config = dict(
    num_key_value_heads=5,
    qk_norm=True,
    parallel_block=False,
    init='uniform',
    optimizer='muon_variant',
    learning_rate=0.00838,
    lr_mult_o=4.0,
    lr_mult_up=1.14,
    max_grad_norm=2.0,
    decay_fraction=0.85,
    doc_mask=True,
    z_loss=0.001,
)
Each number is 128 + 32 x the weight over its row's rms, rounded and kept within 0 to 255. Layers, rows and columns count from 0. Numbers have three digits each. The size before them is the row's rms in percent of the matrix's.

# layer 4 MLP gate, 448x160, rms 0.362, rows 382-433, columns 120-159
100:142153163205108143091103085111131145099157078142105209164199159128128128113130128171158108118102179182115167089077127067
103:100153091133096231195077087131130122128165119114115118134179085185107128122129139117202185193094175119156145160163126112
104:118099104129108116108120173125108161119085097146109089077094126177136114062112139151124179104122189092113159158112112142
096:102129130104105147053146206119159153109133063121111135134126127183178173090177081112113078090128147179128060137158108143
105:176131081146132115173099111116142142159104141091141162110131126128084109137098170169145097137118121090120127126127096121
101:154136135073137108091117121124114183124135102143108115061053155087112143085078156132114086144156170114110172073150097179
100:131144118125104099133168082121166109102150122096130142120125130118137102157002103048053144150096205128145166103121169113
097:078127126076101132118129119224110115087136184142159142172126150171127092139137077127160153118135098098096100142154128117
110:118107040158094105102077158136198128126114128122197142090168090107092066137142185147144159088156135155086126203044102112
100:122136098177104090157068114128113156189119121087097128097159210130086171058070117139138175139058141181127127091099126108
102:067087163096112062116119094152141103156179091134162086101070108150130140102157081125164130100179111137156149132102106117
094:147098114147142164113072116130135096048110148108172102081149091122163092123070110173074103085074114152112153105106123157
095:156145101070127106168152143123121101145148144115148108143129170079100118097191190066123174154076118184113121129159150088
102:140127092125078194131114189039119108158082143163102141098144131174073123086078089129127111136116145138146154179141137224
101:101097118093103140164146117111133160069154125117138200106138154148143156062166157145103139141087117131112125186077157153
104:081087154101120099153081157125069124135186154110157096132140082095175115119116149155112177157083113118142176137133103137
102:113100126145144103150129134159125181156082148129156167042197159124042172065074094157079151151154104170138155149149129142
095:126136132127152098159094106126142132098190159162146126130117141097131050108152070109217153126114089101048107147088149116
102:115154124152109138112116102131106126038113128250133112104087132183169122099122153086112096074192152118089148142152118140
096:185108122176125135056141148114164097142152065133080082115135116174118118121163153143114132172107095140129097116123151074
095:177098132118116118154089146075126124102184175186208146108144137148166184095073160152127093105118156110111183129181117115
103:148044064135146106125115127146084176095135109126160161158150098164071084105123113166112187145136119111133109077143129142
095:100112125097144083177081105104125140173089122176105127151100177138168076191093143154197137153122098169182215145105075118
095:182132144117110123065098124107140137168109103113185123134135159148143157108157131091155092115144127087076074144126062134
097:083134134157135131167105029104156196134132119173162077142120118169119110100103147124138098136118127054173119105111125161
087:162165117140137154123107107146191113088143171111154159082162115126119142156137095109142155203093102104096163128141124107
107:154113155157111106149067110135171141142122104124137177110139152140141131182177121154125166073122137168077134113124150099
104:162153117124057130107146175152092112175149177113103159175096073134137135111104153080160116159095094086089107101133167122
102:155128122066127108108139101135134109174148151119102131056165099105050142178170112177149062116110146125092140092105127128
104:199109198155147221123156111131105147111105190099123127144209161149092069117084145113087155106158093132126113137120181135
094:145099096135049105078174144155117086200163097162130139140146151111139151140100109110079142145151124113082134146115168077
097:179081116175079150147111138150101124123168180133133145164093164138133140147135114096077160092115103145157087159113057138
119:118096141130075138175121114127084124126103141140126079118175107110127137137097125099104102164058138090116143130135181071
098:119153137158108105082096177074168155194105095175149106132084141113194148199151085084156144138188101122155127102155140153
102:117109139102114150111093158114187124149069108076092186125151127110094104130062106163120071138099094135066167146120154079
099:099075074082096121165117124138071188152105151115164118101093095119151094105154102089119088119114061201124158188062133104
095:220112090147168117091112126086156120103082122107180117140137166163135121095109117117059098135092138119182155102127127100
095:144149200113119125173086184178146112132145156170130135178165107112098106157106119136175096167101092141095150187166129148
093:116151106175108087173090113153092125061103108126116060090151110132124165102126192143088150120124198114079159165153125103
107:160151138130149119080119098181144147082071140117085161165158079085104100128118144146086100074088110128115137106118150148
099:085117140149084125160141129097138111086124120141146079073071170096136125126057123145107098201137089134130179063126127167
104:142083107172138089155079122105150142083051126136141150155095123149153064144167122125155090134150082106148138127124088138
088:143089180169106087131153105119108107159165135166137064106134111139132133127092102118100141099138125131141123139107124075
103:189081112120170111071139116146170137119100098137106108167158125144126082153121108131156115131144092091084189126136061096
098:152129206133159174123097120141174152111085135114114145148126140146159199204081156163124106126130135135162080157132094112
098:130127095174120131121123170144175134114081165092116178149135110154071113143129126138180158135161184168100156064105104118
100:186078145126053142099125172142119122122164070147183110116066078109193106119164078092119115114128114119148134075159106138
096:169140074114123118113148031126152145139150167099146164170141182118136127152088148121170156184086100098153124127100198164
098:162160177072124152194165098104119132173151123170106140137143073156123095158104146099096105085131207197118105119074128097
103:158078110115135171102150130105099113112144150100163079145144149102133149163129120116140118088157149124118157199127131083
105:141152134096165114170145085125140176183189115133160147129148110132142125103148134129178154134176113116142109151071148197
115:129117102171091095155110084078061120093128137085146144157163133133160120143097066123171135100149127145158107127142111058
# layer 4 MLP up, 448x160, rms 0.392, rows 382-433, columns 120-159
105:140093145098141129120165087140125187109185081077154113102146169111108185135145062136149144108136161097144125142099118106
102:126118116114121158105128114109083137143145126142127161091184115155093177208131129115097080120126142148098142078117109184
109:173098170105127092138163144164125140154174104066103154110071190075099137110113192111054133090099128180074091117092097086
099:172090178125147147195079109081107088160135202168137179134079117044125109097079130121137154149122114156130158089121172203
105:152159197085183146084201123070089147092110123149138129158137113152142140154164057099149153053122093109142159141088090119
100:142092161164088125089153083168117156118161165132119103126204160126127125128141140169093133161133104133168070176122148107
095:142082153183127174091122137115111166155071117168154162120156089117127093123191117157141151093083080156169102135129066114
096:145115122149135146135124130135077091122050103047096177113101095133120162094203192108140090165148112145153190161132164142
109:115074091146135077144139145117205087076101113114169133122122139152103110137157172114179105103109109148137171181128130130
104:116129197096084081138107191060145067152098197139112173160102108134128102136124184142143145150090151099143132112095107144
105:215121140102156205172127130125139146146178157120123124111129076130136152123115140144146173140065074135107111154154152110
097:107182176082172195163211165192144121178155060129115167166097117127100125189094169132163212057122085148145160144113127082
091:089165156098155135143136171131134069096116158112157192140132127099117208141165217178100106092157107138100148062154168138
096:098118133105118138150163131165075104062142141153123203140131105123121096085093125107198114075160099143175161165182107144
102:129154137121121097088153165139138144135138082091144170127129132093173126136141108121144117144179037155074104070142159146
097:074125108131138100149060173120135098191144149165165140139160102100175107138122131139131107159130143149152120117128076136
098:113137115151123130135080126134141216118182096106124125058139158070098165088095101133099135120116131150187124159128095190
098:127147165140097112084165145092087095130080164088095170149122101131092153107134189128131119138161150163136146148143061153
102:083083108138129118104151110165156122122082177143100106093126132084119051139113174135102150192071126126159108077082113131
097:201152085201162167118181141095179104131160108123074082114167114146147140122149180115101100164094097094141100121161155059
101:123134168158063165167087074127127154106168071128178123102111146160091129138104119095093113141075179146062121161171123132
100:132086126088189186156175081160132134136160100122101146111133122195120176100085129142103108122161121110150074083183101096
099:145155144143078178089103147127133118102168143095147062175086119114126170028118147125118127112146141050102076127156151098
093:062122082149165130141136123116084070125168071185102165132129101138157118188103103122104162110117132141065140098123174158
102:114155170135184135184092135122145230129126101172106090097106150129100096069095125148160122176124111100122131155136120109
088:107101139132154116125119116138132117123168142153137102122172144095144095144078096177171151145028073125117164109153097142
113:127102121186076089114137090086155174099144147087130145107164103150169140089094105141121128134144155196148096114150140077
090:128106143108211100140134144078134112137119077150147119087167154155169045133174110151086135143102153132116231124149134152
097:127169120172136126135086167105076149135105076161141098164111108147151193107127163095127195144123109132136108142125131126
097:105124083035183095139119144146185108142141114115056162132178118137096132157150121094187130147086143158160125120168055131
100:163178169198134128105111142109157142178199142180172076132121119101141105144127085132135125122106133141150100151123148107
097:139202155104102126071102169102116103167157112171135100133158091152081085140116178117194082187115118100115167118170110083
113:087083126088114100176135120117110107145140163103137100156181104090146161143116160123125070153093149153143176118143147099
105:079098118130147166150082172151135139110124104177131103048161147090176130135096078141110129175213167121061154164129170117
094:183159128102151141180127170093130096128173145134095147091154040129166102126138144197131165113120143101170113155097158166
102:174150213165176097118120165127160085155164128142100106153152165153098092151147123138157124097131153083152083083167142107
099:170176046177167109094136112136140104120129097093150118113118131130140114111136120079076109191114106139156163075107111079
096:105068223122162138198122151158122144143134142162049145129151118146163113142114157087168133146166154101132054180124110124
099:105154096154083070165091109130093120116082179135172089077145131126129150099120147187102148186119176144108150199190146098
104:123110144087125138114128133173159130089059171109074107107169078103114127054171107133143134146154117159080103138121078159
101:121168146111108110106085110159139066132137119118097154135140111180104141153174131138181114075154152123108075193155152110
103:115097120108104048038102134163111114135122088121070105138138063114115140075104127197082152076084180119186106072130130156
094:141083168119113154128133092153159162111105138198160110127134163138187189116144093132069132118120154127115140137118124110
101:106167109092092079149125102085096131138079140124099107118130141162148108052102187169059127068165176128190101107114151125
099:162088096139098125083151060130128109135052094093121138117134127128171105154028040116142121114074123090120140163123090151
094:081135087102125100119141153121091096141196143118103120166165144143102099132118109150115108137120163194142121116098141123
099:156095129132125133147127111128154145125130143167094110080168146140165164211109135139085101159137063161124051123125185158
099:083129098094137190131122121117138117136167198132152092158134116101156142085085139144168107144121140169119141107137147098
097:129108119077157121096110100095114147109134041150116162195122118157122170116143106135129163123149127140102168120188100203
098:127087099098145149069131157119098100144158116153109112137179130181126104110144131114131115088130186152147126203126126172
100:089106078134190105140105094139122148103103119103138053148139124152154120099102141169173193179092062113095104133080195088
112:135131106130130091167132076101081075096126163117157173145105140083157111167069097165167154105135146117117113114150133056
# layer 4 MLP down (transposed), 448x160, rms 0.158, rows 382-433, columns 120-159
104:063100128087159118159126154168097153089094101096145106102116168112059126179152140127169140143118105142096097133145173103
106:130061115196095143122114108182156133096114077143113119138125128098092218143077161150166180090146116113141155091167128114
112:111134139075185150166094107113103062084086116123081113125138105170165106133134134165113098140084112158133095176157117073
094:090104157129207154135100170125186147063069158137123100173098097186113042200111147113154129147196180133167107093096148132
103:161082140061130109108107155121086126123097118108149093096103132178150111136094154161106096184175143112105103144171130098
103:146142143104103068113105068155168153156168200111111131144103132114208127140148097141180171098136134095186107116168125134
095:181110175188135102174148109181115110148118163176105151168134198081108134116124110135157055163123144131096166122204139128
096:153133053116171150145133107128115123122134061151107129117136145128135111104141091125118146105153122134092105069041123135
106:163098158135185073172163122137156086128146102127162098114059150129162136131191146128132115091165145168121139120098184088
110:140146085112039104088153124209084021094142144149107135108131077174096112152147074121138127120114057134173134115108174180
108:106134149138119161114119116131158111113115122105086156142156180148152130107148166131082133118102176114143087146130168208
100:088157143121124155187135142171113135105119123171105071165139127139118101150108095156173138101102153091120136121108127079
096:161088164140114141138129090170129134148122146124166045158179165137159124158151096160121122116119214140101070135177108113
103:119097114150158149108033178144089135129141155149120094164157131156102119153072166064112100138169157084119153132178096136
099:089154099142219121124108142136085135136053134160105124146084162120110109131092116140168117166080114146147120127098169064
100:142166174155095193084142119085178067125075162131168183073115080108140081112176100201167115116104118124076085108108153147
101:148115114014092092163164154153160144095132149128159138121101129084088140105099175065150203111120137203147175101152103143
098:098175117135119114130200127149106128104112166097159158148105151079140178141162166111151141138139135143137107093128122119
104:115138142119134103074108080198120153079076159122135128102096137112150149150115125082121132111154134093151119110126140135
094:103111080105150125212160160082190111158131092175177094152166132112115118093133110133146104142131155152165180073155124121
105:117154104162104118128073093071137139095183123101150128177151151109111115149096132079125171160161111145130167101110155150
105:080157164099105161130114119176184137169129098159126086180135170162130168133127161172164090131069080161106160171097166123
095:119172141173110135098164157108139101034149139197092109158091085104165185138103120172141120170134125072109113126176074152
088:158104110111136099093136175166105169074137133074134128152132092133062130073158155115145118158078109080073125115157100138
099:101130184100140137159034210117114151158102068111151138135088129170119183085109172140191148147137050128080140101129215116
078:083135090117170087088207110101147111118104146121182109147155098065117142058095159108102106125119144147142132086075141142
101:110124076074113103150142105131143137141082081126197137103110081117134108177146147120091112111112131155195116136200161110
097:127129085098124110104142108148114181167139115107145120133116099187128056156151166113102140094092186118104141133120196107
096:056143102110138166152182081127080169107101194112152152185077196166158136136151111172111194168123137121131114120099133113
096:135117108180130130150078176155134105168117107090096139124049096148096129105122133112158124112125081101136143161126111133
100:101143147159206136111068104144065161104134143097143137132102127113117133125167155105112136094074160067130109185139163093
101:142131138152121104097095126162160171071141092140103156104078142081118095142116080107184102111111090139102123113119129113
094:165088131110111136181138090167090109109070098161138118140167119122119117129094141113144058138098131109137141113112181131
101:117071111187109142119117119145130166134129125133142161086123142152114128134182129137178076089106101142163070120143128119
095:114171100199217126120149105139075144142138126225068163115130123156121189103151086134124093098128154134134181098114165139
102:146141157088207101122136162097091114145198108111128124083112178150118146138088205106178173146116127130175099101061108120
102:101064086141117170105101143090154106134167113124093191101150120125162141089121059057165118133126146129176149161128125116
096:091169128146130099078106116056088043164111105092151106178200101154121136220150098117130154164173155093155091146099170158
097:175088126081148083165089161123115132106158134104155158167116144099078148168165159118073170073152130140063131121142121101
103:110093169081146199116118169103106073087124178102172069134160103151142125153146148126158116110153086106180122096152132188
098:138167065107171081081117109105149181151152133137124167126160160146131054142181151144143088121108152089131108137109178092
099:151125144140165065131081103127171189125136126130094148179122116122176126108148120100167110146094108096130176125196120129
098:173074140175162095082140116124114182096083112099166070088143107109115146150180097088129115129085088117139086124149142070
102:095149088171123135157159122102133140101133145146080188158143140116125080139140155131071193164130081062104163115040131135
107:123135126088134117128141146091120198126076055097211106119142136184164164117119131161118192136132120148076093099124180135
098:146067128173146159126058193127157157150142107097091111134069122103089142139119127228147146139170149093174172099154104142
100:159024123125082127110116144102150097147143117152173181105115107121099120056163120170131095141096142127137153132124128140
101:156227074084115126149144111171118183125164148151119066139174082081148205145185159096080104136146143203146148167088165115
100:084107161085088102087146142126093174181086073129115148149092060065090180102131074123112125125153085062125144122158137146
096:138106152111189199142175107185120083107134126131160118121142130124139117234113126135074079112149142145161131185110102116
097:155208176139159106104134177134090144139148155130091123100119137125130125077189092162191178161149134099071089190104162101
099:116135121118128145153102099106112139109097169105160128127161168185077149153152114131188128071170028080206084083183127130